Weights of a small transformer language model: 3.18M parameters, RMSNorm before each block.
Each number is 128 + 32 x the weight over its row's rms, rounded and kept within 0 to 255. Layers, rows and columns count from 0. Numbers have three digits each. The size before them is the row's rms in percent of the matrix's.

# layer 2 attention query, 128x128, rms 0.112, rows 0-63, columns 0-127
120:178137125205113120151173119148112121137067195063147164132137151124119117125120146142110091097136154145114088133110163086111137153108103095171166105190135107182092113113195134164186136126115121102183111120083156156142142098140075149152157101106129168088108141113113173088123133134139151136056139115091063141143112126105111075177112112070187137147155179124076081171054114103092118173139
102:099094105113128089146081097182105111085142143131130147117160080169115054065150160096144097150194130115124119128088120175097098169131129148142105156142086152082154121112135123151128087164100193165174106132137123109148193105176089150169150141112148147131168082072105158128081148099146137128146122145134157110075089182181112107106150168171133133171121129066194113167133165134036128114092
095:159139111155131110182134127099142088147159198079165095055077129108126135089173163153122084114091156148143114140113157101077112131141085133156126127096152149133101124076170106155207128089132131087179155146068129145066132161128107155122116089125093173068133121143096131107079060120082102184131182082084128150157082130106103133111116128097173068115091120126146097195139151109140078151105
101:113129124199157158107126143072157144166172129125112077123109117075180138201152126173105120123092117112153140149093095117108165099165044098119106128041172167127141155129092121133158088119172106127142151149114087086151074140101200114112101163155092073097092133158106054165155151146135094148147149141136115172164090115110135153126089117071159141133121130161095163150147074186173111103130
114:092112116082113119100180113130108115081120114211090217090177106147100106120137169059127150099204119145088104140156143126149114086093166155088122118162097122092174112128109171099066147116112156149096114084165126158155137089143099138126150054105157147151118167110127182093136180132132158146142145151120083148128154180150148113166166120180118178180135107085158103106162171103088166156106
098:189119107065081155172135092119122129142156105075138163130134175161102073117147102142154133112083089115121143157102177146093121161124142129098105136155134159131154160102132130108148122139144171087105162173112177162090160169129127130143149145083174143072155135154185126104113107138084138100181125117120191130056114062133175177067154047155119062052121147111120156102107117139113082176102
107:193156143088127133171134116106147132173145139112152139114108204099115128129123102153108174101057128124092207187148134148110128147134148121122125088137131117171149207072138138087150144133162123116100125172133149155060185186151093141126138127106154125098157137137143075133151135060088142087171131136158186115126155060110167179134151099144110076050119169144106156073136146128155080165105
103:131062181155061068081094085123120127100148154128088141121128132137087126072147201094153079113146142152116099131087157141119119137125090104134134077134093124102064093147076120124116033118130154187127096097145108116169175097154109133137138132161170174079135102100116142093137148063130080154145146061099133125139131141107098145141099164175103119178147062105132118186109131106068163122106
098:147073171185078100080103091090107125135182139094112104102126146106079126104134166152143133092116124208101150117133174138109125143184058096131127114142079106095101130126099088159111076053156127161115064133143095110199124170158070148123130101143144155054115096090112130106092135062110114099142133081129168166110123102095136164139111156150098095162110076118155135197107167111106132139098
117:143094156139144098176138137117132161099135171097122072163142153090096141115118166071075183135144147146128106165091125145107130112101115073182155132109117122104138182179150134158130161172129146151139074119104133107178073110155106165205085117131148144128102096151104059132117124106134122152089135085075089166138138141079140103192096132148185142173132094134162127120044177109160226112143
078:091161133093108156146129146134130126146064140122078111158110157121101169162114090082148167119087126036170112095098105131096122105089165126126106118092185127120153141154106185134111097124147136131109104149095127098082081053136155105092176122134092160149127121221204112080131182167164200164116135130126108135178154099138113104149112121103148159115198106116086066095116117103138096178133
096:136142112088119135170118075061136111123156119112171117110055158117125050081137145150144112115169120095107154182096153148157116168143151173143106111157120135143171144064178184110141166157151162078106175149150158076083246114118083141166147126134127116091122120066145144127099176080091156111109133111150161103109148118147121139091187154119094086091150167122134158098135112098100098085142
095:084118123110135119164158107149122149126147139094148163114132087158162107158102168108083114139184130119088163082131116145134115148113167112090130185162062154156151172091157133108096177156120147149106143081145174202100199181141151120133122141062104102127165144101147136110117113083155124106147122164144114084148056114144119191166110145161142179162167201066210101145096102074116139111105
099:081104131222095143107103164148141148117166160143074130080159106162084116162119173183198114120115125125147110082135140122129094120157081148116118136102149138125139076128082128174113083093155096175144122167176113113151130095101122078098158199151161181081146176139128160150116145169146088101098166097164091166133082097066093190144113143128169128141109120168057145120114119118116093187141
099:112116141130154155174117150142096139103137142149152185081141099192176096138081119106074107153169091166083114066147113110145136091138075199124136167177090142129114142135165097125122153071094114093169170097099122160109188184134080142123113112076092106122178145078114123173121072136141095128127199144132189048124086108118088153141106152116146145111086170080164132098171130135111100134141
111:114127136149070137083143124076129062172181112086080187107130137102117088093087148159137110113111105170107184080106119101144101142203122169099065130141160071161098114138073090154116148087174128140107095118141145135075164113128087115114152180097127163132168145129155186102132132080095121081169162138153134139091095090099141219129144136100114145125114152128125125123090117146083089205094
109:136145143151215145129123144096152141148162122158070109082124118043118187148146144119189141093113090128113155100129129111152161118088139082114144086117105060179115091126144159132093143103161096125082129187140170119152134166092119146118105051150142102168118126164126100112147142158135134117122147143102110158134198131111128102189125131079108161094172112189112142105148149061231182121140
105:174132099150081110145138099133112113120118126084120145073148133128090123073120180096125132103101156138122110091120137110099098133115156151162202147140111143092117136112141135198178168098101151134201114102133147125127149122155095141137156107095117187109131148108138206076092097082099103168093163071091101152149090169105147116138103166090150112187124193062136084148033125114077154169080
101:130116080155132124151104175067167166137137133111136140145136132096136173203094116147142151142097093149117117119117166103177172080113089117141105153061160107160114141182119175113121129160171092105117148180109099113131089118075132086113116160151119113142135164199164099140158133199170149098093154135125074155141121064085124139115085090069140125112163159175076196128129080144192128090181
102:142126123155093095131083136120107119052232149100094118113149169172120097070112164128107177152121117152119118130150154125115148160125059110142145122157104136095101110116178136161126073121090096150151101112109121054164118151156084200160135145088069146100119088086100167107069147100141126088109143122139178153132067177135087110110108120147146078112117114084177118206138133116062127140146
095:167167126085135184164137152143138180167045121123144188138118121104129096146118117131163094155138080093130136109115118137149121115087171127094120149113153149176181144157124147092125201139141114108109181138157156160112144094073144112071182106123170109120173165137163136133173140160137122152167141148138075131127134054114178123154158084083128149120190163157072109039075088103146132157184
109:185100121112155121175137087160146096099180181107145089139068198102087122083135103164133132090094156096129133203105139166085136125140104112169127124140171177120143173137139101092192148132138149133157080207111159154107124174147118166151102124106098126097137092053074087140130060088091098133110122098106203120143116127096113109111165156159158127102133108157110150149159178136090084161146
095:100073175151176095137136154137076124051158154136105110113121134148130133106138139098093177099194124141074117105150095169089125112136091112198158182141125113081153135168118159135146164122108089173163086137109100136130139134176085157140104101141052098137076096055078122134150065068104089134081145139122147121165123121092077102154123192156142154149078085099139127149143181127111155109166
095:156152100088065138124093100137118076174184113102110183114160131117104097103133129136174082110092135137154132119126135095140140176115117146071087127124122138159093123042108138112117074146120154134123136138120140152070171141149113124086172151111199167105184116182138169075113096127108177124214112115158124136066155120189138144056135106145072090095168137097093112097117122119116098195096
118:133075131088143085142127094105102124046123148138089108096155164166069104099114100103152111128115127087131105133161121142113085126103159114077104116152112167124123107100089171143164093175086151161124090138143144135084127083176092132112185115130108157165130100115153100083118100120140143160157109124124164157181120181170078095067149137216137125112234111120129112141124165100060138207114
088:105118104091157145142058127090157117111110157108096150103126160103114112127072117122176126102109162051168117177092143123109116087083151132149097101109162121155154080128130205172148082210142151129111101184151104085113106070174086121123185150120200146073120141202160094124105164146132154152119149131137099146173099102126117091102132142136117143101175113124039108075134104140141086145147
147:103192115141142158124108159104186127190150096144162151096095101128170118156107102154139091120151072125115163105142114115168143126150116185080104130117142129183178120085118141086111170137196128077095192137167116151097180167060150073106110144104134129102159193117139143193143135132141113092140141138151117122106101075129166189144139159119134171062127182151117179076140079137173071117120
086:172129159154086098101148144140131155159159129151102097086165143084109147104141168151144119100120177200112143144124118110165102165151103099134126119112168106132132110124048064143097101058145089119154093112104149145199081091133095132148061058171100119085119105134118148155179146074122138144114165091117120141126156134058155190173090074070147076147103130149162111121085160127124148102070
087:109069150109158091078154087116176163145146140113155084111035111088120133119118137128090155117184095131075099170103117172141163137114152089117114191108100140117142172179131127078101131201141153134039098124169165160134150195157155135173107108097132120086110134087134104126143119063151099133119131111102112109147150083117172180175135096182126149133148101122136126162129119073170165068114
079:107097130147159174065142173107152139187159169169182067133100128083148160099075131150050133053157091129148101134111096138138123111158157128141118134133168091131190095191091129095118183186123127142116106167175098093117113150145097190147131103145084074098079110108071097154184151101129138104086141100132141139128093078103148185178111141123158111108103115138154105135119109127187130104160
095:096151132119186154189114118127130204103105142136197046162081155169168119135135104141100150119165158112115086162096139161106165129083092126175157146140119140108121106139164141154120100144115126108138174139098101097180125163113073123172124135170106103116062128074061123155124115139177095155075100125090145120145150111155086043119132139128098097126102136124138143134180100126179096034171
098:109134116143117144078109138088185136165155147154090082126111124142066149144114125132173172126050111105138152129129117160130128139134222090117086097155143075165140115156112170129100214133175087154112053169188083082138107107133150116138180130158130150118074122161084140135170196177109186109092078116128120168134120127088171171153157083143126120109134153174080120130099160142109141139126
067:129159119181082107134171087109120106103135164124132097163087088109162138129109151171114081080153103157176117121088200153159120138099102127183137190106159102119158160075146111111138080150173133120091126115168103107100128088110148124088175078162080098078106153057086107138191129114136098142143120121134143125130106132088072076134073203090109220183144148106169126140119118145118151115136
085:038111131127116112169067166114115104081106101166123092049159128135137157104178106153143203082149089088175085103130147155163136201134115109148084173116144138096131127159134124080212104152150106140096138135071079083146084094132149150152165102121092103137098113114116083109126186094105119180131118080113139092184112097130087158142093107084146128158175126089123128136139130112133183120136
075:054110113165183058129123124091127193149117112112102160078116123086108121141093138140146111140132140213131110130135148122157132122107093137148138166063124097102160166128111140129125161126144180121137082117219124165086103170134133102066134146127132140115111156136107150155060123123090108120162132074131070149151114119119164149125063181175114224137155075163098165185100090103099132132127
096:153073095103130152074164134101135098091155126143133124182144149142141067114106136144137038100104155140151181146089129100085080187169158133114118092140139159118116089143168052156170158130074144084116117081139151087096116113107136125078122121158117134082126117155087134095129089194152124111134130155148124110072154189157123079043168167119165180143127181146143152071133147146127142163090
098:162165110157131159133106142099142119186148135104056140157131159132094147162131146121176138180166130151133179094138097156147130151134089134108078133078108081183177143164105104102081185101172144142163104116090093179140132047131186072104185083141105170126116179127122172102172173116112151131148171123149106136149126099031128097150103136089152176149184125130119120114087078146130114110159
102:109079153129129082065109100103084139104158122147120103126128121139100136122136126101086122060124174153127085141099144138090099123137122096165170089148143183055118121171106137145198061130119131142150094102100178152122116150130131117152095146122160093073117113102156057109117066135162085130097137043083145112114116102165127137110116196175109139092140104083090209171176179139123176117108
097:082079107110128074106095111099109148063133137122134127107100143099112113080110124069077136092123193126116101158107103116091115126113094134200122052156115126096117132150118107193174058104096154114127102107140171118117139167149147137154125178125177118077100090103083131091128114120178118147121142070123113119084114095128115090060101192114098059094151157060118143149093130080089154153081
094:116122145219137181088136161119120140140144181041142105126133090133178119154123101134121161113179084154102135124153110113132158139177087125125196161124112145096109144139192069117100157134122150105146172178117037132153164167133126157148141097116106086103138105094051105151099163113099100113075115159135137129113122099089155159180097090101175082185063115151137104153138111123165145100171
087:120067086181130065097114102125117152102156151095140133068142157117128126149138122127121135089108153145129119163085165088107102140110075101178189106078122147096114118139095130177154053075151158156120118150155088066144108221129150090127141119118190038066109143113152108122081099083131120170120141078112115133059096134120120127141074189103112068126102110105128139159096120138136141131129
124:073137067104116160176102156111117190090156113094153142067120076092170118142114131132152096085177091154143109142127139209154107098111154115101108180119149134120130121123152145098126110129153131143106141162184105081178118142109141117164172114118149106168138180090130107165093155163159109122120100147171120130139090141209100147076081188151163127160164149175169108154083071050145089083152
089:117130085112155153163159128090207130126118164134145065140098092090134141135062116198141132159097096165085155125122133111152153133128166122137056098163135112111149108139173079131090179164119156100120103102095173126125132121129157177218161083182103137179101144086118126098154173145080138140065108119169119111179127123126115156116115110120181074093153181163183107178117115113123125073082
099:154111095109135122132146146124137101076151097124192139150122124131170067137133076068101141134125155099147165188117102108118149147130149148162136146105107174107090130160174143144134162143083120093155171158098119142075124151131120155156122044100150106111107121122111186150075120158098172199069107170117107196075159145185108133136144126085086094165086154069104121082108129176158155058079
093:111176093141147150133149110096143105166175115116121175134113073152130169094131134175174072123135095128120138061141141102147166176132109155117088179156083124158123166105126108122073200146194156114104142135148120203086165104106163126099193158120121142096140164137184172126102156118163049090153140177152100077131103094110125185143097100146112173094113178125141152112101076125162081124091
106:176091139118140098124084176106125113105150158128123126167150154144095109127067168147163108120128111096050069083150125113162089080143108150149140090119113103154168121074091153129196085146135101167174110088101125114082152123123088138121069142095097153081187151122149073164177070114134138105167180076134124152171111138049143150144125118134145103120108120149072170102152198143103107190138
106:160125130167127131148126135151154095201141103144115209188183107142154113141115135134115103154161070159124116062143160070146123147160077185136102147163086131202104194109104131113126137115140135097163186150063103151093149114119102139089122122056074147099198123123128121158162107140132125101165176140148169099111129088080115197180078123144151130093084145102121107102149142153138092153111
103:143076190124129106126118131118138087169141149142122153199139149119105148120103171133124099110135073162058114117108180141163141104191095164186103103118118114156145150089089106138143131089146122165164083125077116106082157136135094122138068126076116126117121134124080086150168067105123136086182174097132171101130151097063147171141147147157106123114094130145090166104221218152116128177146
077:134132136107128206128182193183149076165140162177129109168200072129116116118087095138124115149139113158127072104101130118118137128140157175083165102140098187103135068096151123103150153113082152112148150114136152165113137145089084106136103087122146145081150141074090145138162103151146138052139116100108070152073174107137140139172190050144130151152105138134131154101198180154122113120092
077:117148119190153087221124135139152166119167171104117124136094112122104117111149110089146124148155148118132113077118164113162103135138079081118148188058142098102107154141165111121134147056152167147133112140108111079122068137113120130119168040118106116170126089132110098137105119154115103112094133133104123159137091149107130109174029116068160155137120075173150093148084089072145143136217
095:183111098122134201112203122159147172175150089147098142143147153118108100184118113116109079095125139171174151165120164111102120140119093157094112104148192100160162090118100123195076121185118187110117102128138154138180102092126142063119140154112151175101126144164130141136157128121182166096088132147164095185100197149142156109040119106135123145119169156143107141152092103110120058109088
109:103164164195100059129114170168117117103146130142144109132171130137181115155118071103109172130141101117150120128103137123137167156169096072118153156143105110132072124114126098110206064074117064144133132156080072091140107140164153205157157080143090071106125098133119088134129137104091057091116114103119143129133116119134097132182102081096136097101080063181140095131186103126164151099138
107:159080106061122120099144131034152154096161143131115110110068089118120085135103149139172104203105145164098094136144115153187090095104194175082105068129124134139100091114151177106117171187135130060169162134152158133126187099068095094121133120108148189132148173075120187155082127127148123137139081130162074144103153177101160128105166118144129113134168138113146147103147146133140123103114
106:107089110192100097123115120105096148107141098073096149092164184110125169173135115152119161103109156131132167130115097132051142153097113055166149101120142161092109159135089058164118131133131115189106080095162106107129091183201133150156164144131127103118066138140098114104140117101142091129098163148107152146133064104151076137157098145034106096147104126069121099120066081168138114117086
088:127154183218094152139133155156069113148146137133081176110162129177118128143106162160159102141178136121142122070149125106127129120151055102087108139117114095182125139135088095119142117095115122195129117132115059133084104131201120169127111167112152084143137107105124126152117133145132078093174176127148126115158102114144039162200124061079164112126059119134154134115086105131106126153194
107:124094149123102101111104094080108100139159131055064122135123184110071106079125193093114158122094137160082157130104145113118138149146157111151108107125115158060153138137090097136149129113100141160129054118141164190130130170163101097123130140095155139072124106092091114088119049062120101125131128065135179073112095096073158145132138183130097119123119102080114140135159164115071149203093
100:147125122189085165102174097139100125088161122094078113110157109161108174134131144150105184113119141156131117060139137086155145096126100064074105133146168086081131172184092084157118101121115080177090085129113128088127104130164062144125152099102127099113147100159138096082106139125115073140165164117140129068157111111057091117166109081105162066140077092105161135166103177132098163186140
111:163105152111089114122120101128114085112140193089100131118120155073065091107136160134119155140127126145107133147112163096134104098146100099160093083117139084109181161098128077157180059091094121199137076108085127106153139137181066154159098105103141138148122112132091033111150122096081163155131143090128110092134143147042104136156122126096138114166093085172131141124136204114068168170135
116:131137079119180150146119173068202118189141128151158168146111107085147110137092100147155089110148073176098162144144132122154178171158160164147084136108104129172141141066131108111073209162190176085124163126124158169102160155097142089136143115136088149150096165106094187188138101130125096124121134152154105127100122089155161171093098141118115142085127184127124124096108094127178072132068
098:124147124175110119067152137095155132189161091114091076137116161140106111138117104146124148074114092159108163137130103124155131180139099126131109189114149084146148155144054075141084138147177134126110084153163129165179111140136150094124132099150071161116081119177124185122158181100126098134111147081104056165138153109108177138106079131038182122161130098149176140163055093112131171096104
094:079132103155130114074162061129141166121209137087156101099069065110210109116133172152118125129105123141100132096082105193089122133142137113132155182138123156085097151134134137141043118091169151113075129180176110147127157196067177094136150114133120148105159131098113183118103151094162119128104098131145134118078114142152182157109109124142122165122121140148174159189122057099134136105148
099:109130187154131106121091141120152152172141155106131135139110118132106157090109131151116091082173103207135156134069109146084135167148093092157103106137138054148110155110089048099059157109170189124123127159169114159123108166123115144129117121140123136088088064157068067114189131089110091115184236153112172128113121096078143153145114134149147124075108163109131126136137096151155139167151
103:133091124138105087119143146124075127086108099126171136098080170128187049129146124088089146129156186098153102186095076089100127180076098131126182137106157164095081123167169127145162072126104088141100176129137123165120145136137126152141117126134146096121128095142154149101074143140114114197118101162057074148061119165191120111134127120093121117151135099060107125119069066110112154085094
090:082129133157119148084120111147155166151151123125122121130104168168101222147076105090161185117080129120128166112119128178067149098150185098135143126137131088104088098141136132100093197117164109119118122098170084059099100148116149072154116108180142173114061124124053161110150164142120133140071131105128176166104111115112190070105168103114067138082120140146112150155107111156169128087163
# layer 2 attention key, 64x128, rms 0.106, rows 0-31, columns 0-127
096:126096087055075050112099119123128197143083083171124101146126148149150135143113179090112170177091139113149217113134113128093115141113124116081116087149162132101150125141096143153167096185078115120125104087134162163130101066134142114131151149105158159094124136101193122122137163082101109188141122126124188113098152158111108135134185109173121108037190161117119092110077082116115118131130
071:201131145143171116124137151102088122120169090065107119119106092081105119118068114163150106129073111067081125099114114124158113074180114180112128071137120130144141126092164144109078129159137069124164103100088101130161099082165104139171142122114131155137135124125117204115165156144148094136124087111175138140130137174080073119119122145143153063208159133114122173130074183182212130121134
085:157116177115074167089118075111113173181093107161130110131114153151110141160143154092093143099096125142170165197188118077056156177097112108128140151118112156126184132118101117162139150126075139106083101135161130167135175149141128149139163140113150086063119138133161150110135155073177212120164162128101226071135128185166161165098140139099075131066123118122120119118128099153122136116121
104:138126087100153120169108087120134074094216134142147159125141087084124107090114103119164062145162132163058075098131138116173107108143162171112107126115124138186107126089195109080119129175129144104125163124097092099131179127120080148160126114099189182169162130096089172144116112195110137128113142089161078104134162156122057131086095127134167101166142164142110177119110203149090107125113
099:084106132192116146161162121124120131118108151108119135081119155162140186191158121145069181119143152161152139142157100089087134128095125051177197095128146139073158125146127116147194135094110125149113091109111126124143077169161161106158080092115092038134072136167195103118110141104162159098091133128064162127144085119133103092175120129086160119091093091118167096157131061132143148124125
099:145159168083128125117081104086118144167060137085112160114064111149078118089118186170159102153129081160084166144125135107163085172112101164141087123116037070189100151093099160126105096149117127133138108120152145168087189129142075121119179124155096155139175151075077119094165126097152150150120183126162161107164112149141111170097162159136081162119187162111121100136159155093109103136144
094:144190166054107123091084136125148101169075073115133189103111150096119081077162077172112111115073104139148124150114142134163130175144107170116105141148091114168177147170147175115128125121142148103092105108127090194064157185115125125159144135104129160109140105135171156110079142087072127123151121106121142155078073092150140173097125155117060106102159165050108162121173129136103106136072
099:154071144149079107089176112126109133153092140135148131171094181151148157164132132157081178103090118120172098174149167071114118087113149104088143127130152193060107119208113123172121140162110120148100103156125161128139076115114154131109059163121101089121108148180152125066119133133101134121045168100070116146149124178146138125130174088135146210107115127112114075175114099140131174176148
129:111137170145076092069109131125142129128080104116129130172111195117133137143155129169100182087102102137168140163104116150110170132183122064134116114148165159111154117172107089171190135091148136164089061137152123141103088182175169124187112182154091109140090142156158127050124118082100142115099141134094167151067109132141110152119172156097127115113082122085125068170160062140097173160121
108:138170118158138159130200119113156139196101123055115164126118184089167189127121088159087177086144109146188142157146153101120128072119164126097131106136179136088102165214161126125093168122152152114072140159159107146148064132077184118114058147099057106125121127134115152077107109138105134135114155143081092126125110159122122136130144141146160179122125170150104096157165055108155093139121
146:070143073119146147136127169094147135112192145072169158120165060080148102119126118115160118112157118135129093102100174161187146139116153175090133173071099127110118097101186157118127133079132147109141181177098092083179156103092101126142188101117143131141132126128070147170102136186146104180124054142181075110140119122157129097127083131145102135143164109110149172099095152090156144043147
098:143099134081095089111140093151095089119105045149159153181076125139132096056143119119108094139048178043147143155126160131088129142146106149153127128167145179100146132189152134151158126166055161067136139127118124164138123153126149148134129169108139127103144107128133170058115131100117136142142099124104153132054128170165135149094191166155076151090146141104082133116146100161074103191104
090:129167150164123118122156052078137181159108146081087128109098148136067098109137219125081110148151112137141128100111155089130110091117163144159124068196086137184130106093159130136071114117127164106157140116165164171123167129094148136088099173130130168125174154100168188102103177111133136147151171128086100097163040181118111164143092128114144132157128177146143074149062137127122106121114
102:117179140122144110149079204123142139068129114195108115136180153172110126192137133171171172135121079072102076102129103154126132105176063117142096140129163141133131083106128163149183107136162094133141138121143122124125125092127125114160084143179158150141148174131153082213211089167163137122071139122160144175145101101123125189126127132109193109134056144138108113092122147122196133125146
103:172078147145119152158143127119139154165128155157090138154152116178102083154105197113110111130111079155113099103123132096103096083153142104166108103209091148154078184149105133129123096137105146061191153132071150164112144126146117190106098130093066175141184140147084121140137114153132163179138216084117183086126105147115106154135130106116190084131089176158107088163150155150099125170123
101:113174163131136109158094174075170106165146122154094127127181148139092146137131146157150152127091076128083137126098114166171151155186054152158112151156155060182099136101029164104126115106171090130135105098110089128090148187152083129150126178120130188124151119141105148138186108074102124109137174141145212147132118100077148177133104113087151091116069139110107128114101174159131112147109
095:142073088094092089127129130142086140117092107213160170102110109184151091152139140101079144173128163093134159156128073116092125164097100145141139128140078129154151152157110118193160074125082130083167148068154203137162159124115161151148171094088108115119119136121133143120111131062143114171159123140084187095159163084137125109142110085142171090085154171090120130129054078109079158124095
099:151112117096099160089132124144091177181070074188102121135088169177115160120100152144070133156149168090154217112156077113103117127096107122150152103152145140086163115162089126138120125139085116111097099085116180166090096119128179078095120185113128117084126120141210155105100170053157188145144173137112181133122136155134142128134174095134127139069121177106122108117076099140113089153116
108:076104176129125110176106118098136099088147191163168101125143122120152118081202124108193105126114057122060049169129150123173132121145169106092123099114073126156107132111187155087117086102142130112118137143130158159099182207152098182178114064141123162150140125086054054160166123149128115123095134116104150080154109090159131128136097172132111114117133112128106121141133168089109162125127
099:176153089062149139109123120093149178173095096177134116154077171165120091123112145104095137177152127105189217103147099126103098138099135152121114134122128124127182116193113103188148124141143183112128151111158146141123138068109162084105172160119139152118108120187164170129163162053134140198156138176130158143119116130108134136116175078087142074115126195085145080118079114090156149113105
099:114142089115144084171185140151144121094189148166102119111171094089133156069126087122126126152142113156104085064136163153196131057154170175081136142128154076138085101106158155101070117113116127121178136128154148111159125118091059121103113099111186170180113139151140137152068160179089167149120071108156085137100133168127161099119100097154169148193162106158131173146118168145101151095108
103:163125153097124165139047128161111125151101103134112107120135165133080129121149134144140128095108120149133139177112118122099143159141096133148137106168103157147148095103096128116181126144118184117147089102095172209034160181184092157165147166080132122112160188138095100087113101108140127079120180134102196115116101079165111189061126113125082065097148173101101153146185143112125099176100
103:148104133106143153118115086131123152132097135116098125106090193165081137121146177107103187116169165126153117141166072115053166129144115071202140101157125162126169132132122122162178149102122154140085080101127136165085136158157169143160144141111170101116093130137190095089105087064140144101164142103085222104116055095120107120099114099092139045091103162117133123143133102133077159168116
101:077113140081112109135058123117116145133128141082111139124145118044059126099110117179185095106119080181128131125123164145157138168127127087065072108119096134145171141134097109114156093059149150176131098116090164185134126150165083118179129119162172135137134144097144088108108127109118060119108169118139105116098060063168118172120084167120112067141199128117146143166134125069124114090144
080:139050095161150191125095111111134135117161101169099174105153167159052136124173105118123164100115131185153124150141146105114143143125127103096143111090105144060155102168140107119201137051132131187170069125108196159110083124169105093142136092076153090100116123108163133120052102095195108074126140129102118092083105084131111135080105129108127060144163123115185135137134134121122133128112
119:113108110087159149164082195202095103117087107050139123075083097102074139082120135139101090081192158104134101139092160174135111132128148132105139113087140141118190138126155098090183130087081140206131118104094127120151131102170093148171142133111165058140098150122129064109130066166161088125128116137123074094181096075150098147086097149129122115146132115100146141126120140079098091100128
066:103167160104109084111111161113131143160129100089151186152092129109169135127126116159155069139101072130106138088037142135180126097153100169147108111174086105225155138086123155126110088106124114053165177150101109151134152176049135127078124161151087193132162145157083133111171143105104094167158123142148097081114134089105145133160096150168162159109161139155096110155146099108120141181114
094:150153094110120124099126177083114127146119089093137075146103176080136112110129123138100166147142127151166140168080152125156136140115128101091107110122158106128130112164084082165126108105149101154108122147162127170117100147139147070153101115133082125111082098211179151102105098127100117174145115095097042150076197091095163113117134118066141144213174104084166091128087071107085157063086
095:107122161142073115060172076104137119163164162078120147150087121098105114115160171163103091102170092108134125105051158112128142084132182137091110084125111141120150155163099150131055147123201145139039110150189154137135168132098156102142115129135136121082116160149129138086114115065157121120147152130097048134092087143142126123168150097120116130157119166168135095188077080113114160177082
096:159134141146138164166121124163171129210179176107081100144136131127114124130097158156100095093186140136135144110038119139094161140129094127126107124135156058130109095140044082130087145114176178101073123151120114167153136163139107133167125101096161113040151084143102099131187109088134141120142176187127122119119138082049135111184083067154148119095080124132135141129106130147168121103129
099:152100113109095155106168088172088112082101086167191090190079121148201120101115125120093124150100165103134151129110106102073125146086137109172138123122167169088150153183206077162127106186060158122066144146115101134142104118151165194116148097119156093110091108124122126090132157186148140159127093120129093099115133191160118099066167162155092118118135151130141105095173083118115114111082
100:128157130161113138105127141144174100144177136140106135141157128157149193167116085150167169105129124102100169123084164174156161139154112132058119139111136066089117097132095178109119163071168116121115125127172086126115124179108150048149125089085188094081098102129139176161129143112147135111103110195171077169074090081099148133163138088131096142119128144117153191165136137188164133043118
# layer 2 attention value, 64x128, rms 0.0787, rows 0-4, columns 0-127
095:140144173157114154157182136126145168183112121080118129137082082141160151157107115121080160106135135159116130139135053103119131106108130104110165163170111081123085126106124169115072139186150167134116125142149095197126167140147194182113135154139147106148144099158119142114179106135115230099121099186122069110118165153111106099160124174150109185124056142153160115134209093153149148089082
100:099098136133129072141141144152145123109098118113127163163053118100126138120127119118106165088099105141120158147015165179120114115096169117172125143165139132130126116115106128182134133180135166146043143137175128044176200092123122152118174197132138131164159150131077102126156108083076178125185127092070164071148149092154150178123119156092114099150100151147104105158138128156159142142139
092:124132100143079112135107173101135109097179151124131171175139081053152148134118125124142158095107107161147141120086135158115151090106169126111107127133129150116155117092132042188061142159139132134115124098164156077162158192147220136150143135160156117136125160065107074127167150111076166112125118121124153105116107102155138151111108171149213099096127119208146061160076091090096125153109
096:080128158133093080124070152136128117075113122117115136153114087114132139082141139114110086107160063119133119136127144128130146088097150094104064079162138129197073127129134124203143101147138094123140101142128152091084091122116133170146125118231180135197122094127109101129173134157127158138150148123163179144163144117150085165131119191112125077156106132162165019174058119104115122111130
089:138148138121168186117127116174120107123138159144130090101141117118135088176107131170163137137069211100166131130162098126211129117063121144108139175135119105130095135122122145033084100047158088096070159158141095154178156160166125132091104096097156078081107101114131161132127078111169080125145098149176168111157152111065115098137146114118117136102158139130093158109156121208142100116104
# layer 2 attention output (transposed), 128x128, rms 0.0867, rows 0-3,32-35, columns 0-127
098:115110135179142136149131048075193127114117086157095205103163191128202121139135107163163109094109148124170126091166137127118193179165128163105124123099186108186160129105135099090133160147094162140085122103141172084106122151084093068141128124118133109116150187158134105125091153107136141165105125169114136109111095130226105121092084155120180123124172154160104153137111103098068112138141
088:132107093159102110089117115132140157137103148135120093120163131199135091133100182107131126140119149113146071164191104064153146094075130144099141095128106132104098175177136121093151137154111138080172092117089131181132135136151106131166122097160105190068017110119140090117139123134159109167174155156184076105165084193131077139080115141105139103129171095148146140116089182177113175106091
101:138118178148149145158158001151079157129139157101165061082111152167139114122114203102160105117174094125116132100121141107147163168134121100123151107113147127154150183121126207085158151110123124096099098132144167101089149084106087104126113121158102168144133115178110096117164163157150130113161110126129096132202086157042096110115116142149113082170125065119136132126176155157076160111140
098:147149140108130175187182115145053150129133147144141052139107148131141165138149154112132170132111138164145145078096176099192150137110122105086207138143124146144123158099123179095119162095156094143066064094136152088174162115144149131135085090130103127125080162177084101151172180203143133123177138104140139137192096151139088111108118045143077106120138089157145146148158160133129142178136
099:102119079135111170148082166168142061122129177110079130141121175142065103072135142121146147149142146149140162145198145111121118134201163143106128129137115124152139135110137115093138108130072133170145043109090128129088158080164075140086092104114110165073127132127099118223106115081153081095161193072102165130172138103107130123116151123126115086146144058144077157116116165139097130126184
097:148150133153128191112128217115107115172121162102139122129198166149104138134165121055124175133144109138124129167177116085107115064135113129066160157087149137201109125148116135114142107152161092097187087105082099168072072116183117202162107104112102104134080119171155130171063164124122146157123143127189138126149114113095097071148144122128132158079141120111107150117073087117151120142169
085:138135096117119163117140165153127102143065174121115135128151123176071107131141093179113176156146093113085137135109103074104178109114120137078154147101133112136119087192096157126157098181123072055161031192095104141133058059106146142122118133095112113079125149133166166143076152135147149152142100098113044162103170157050133112145159118128122127118132115075145145126137111154173141114149
094:103139088064113143154168114125133129120078110201127140150132119129116114193121029151134169115125165144070127122142097073097198074109104149137096151147113122156122099152137139062101174200210133057119138124095089141146116146139121155134145152100091041102099154162121155144054162211126157090116150121123082148137128127098134148147168129138124120085107142155137157128107128130137145136149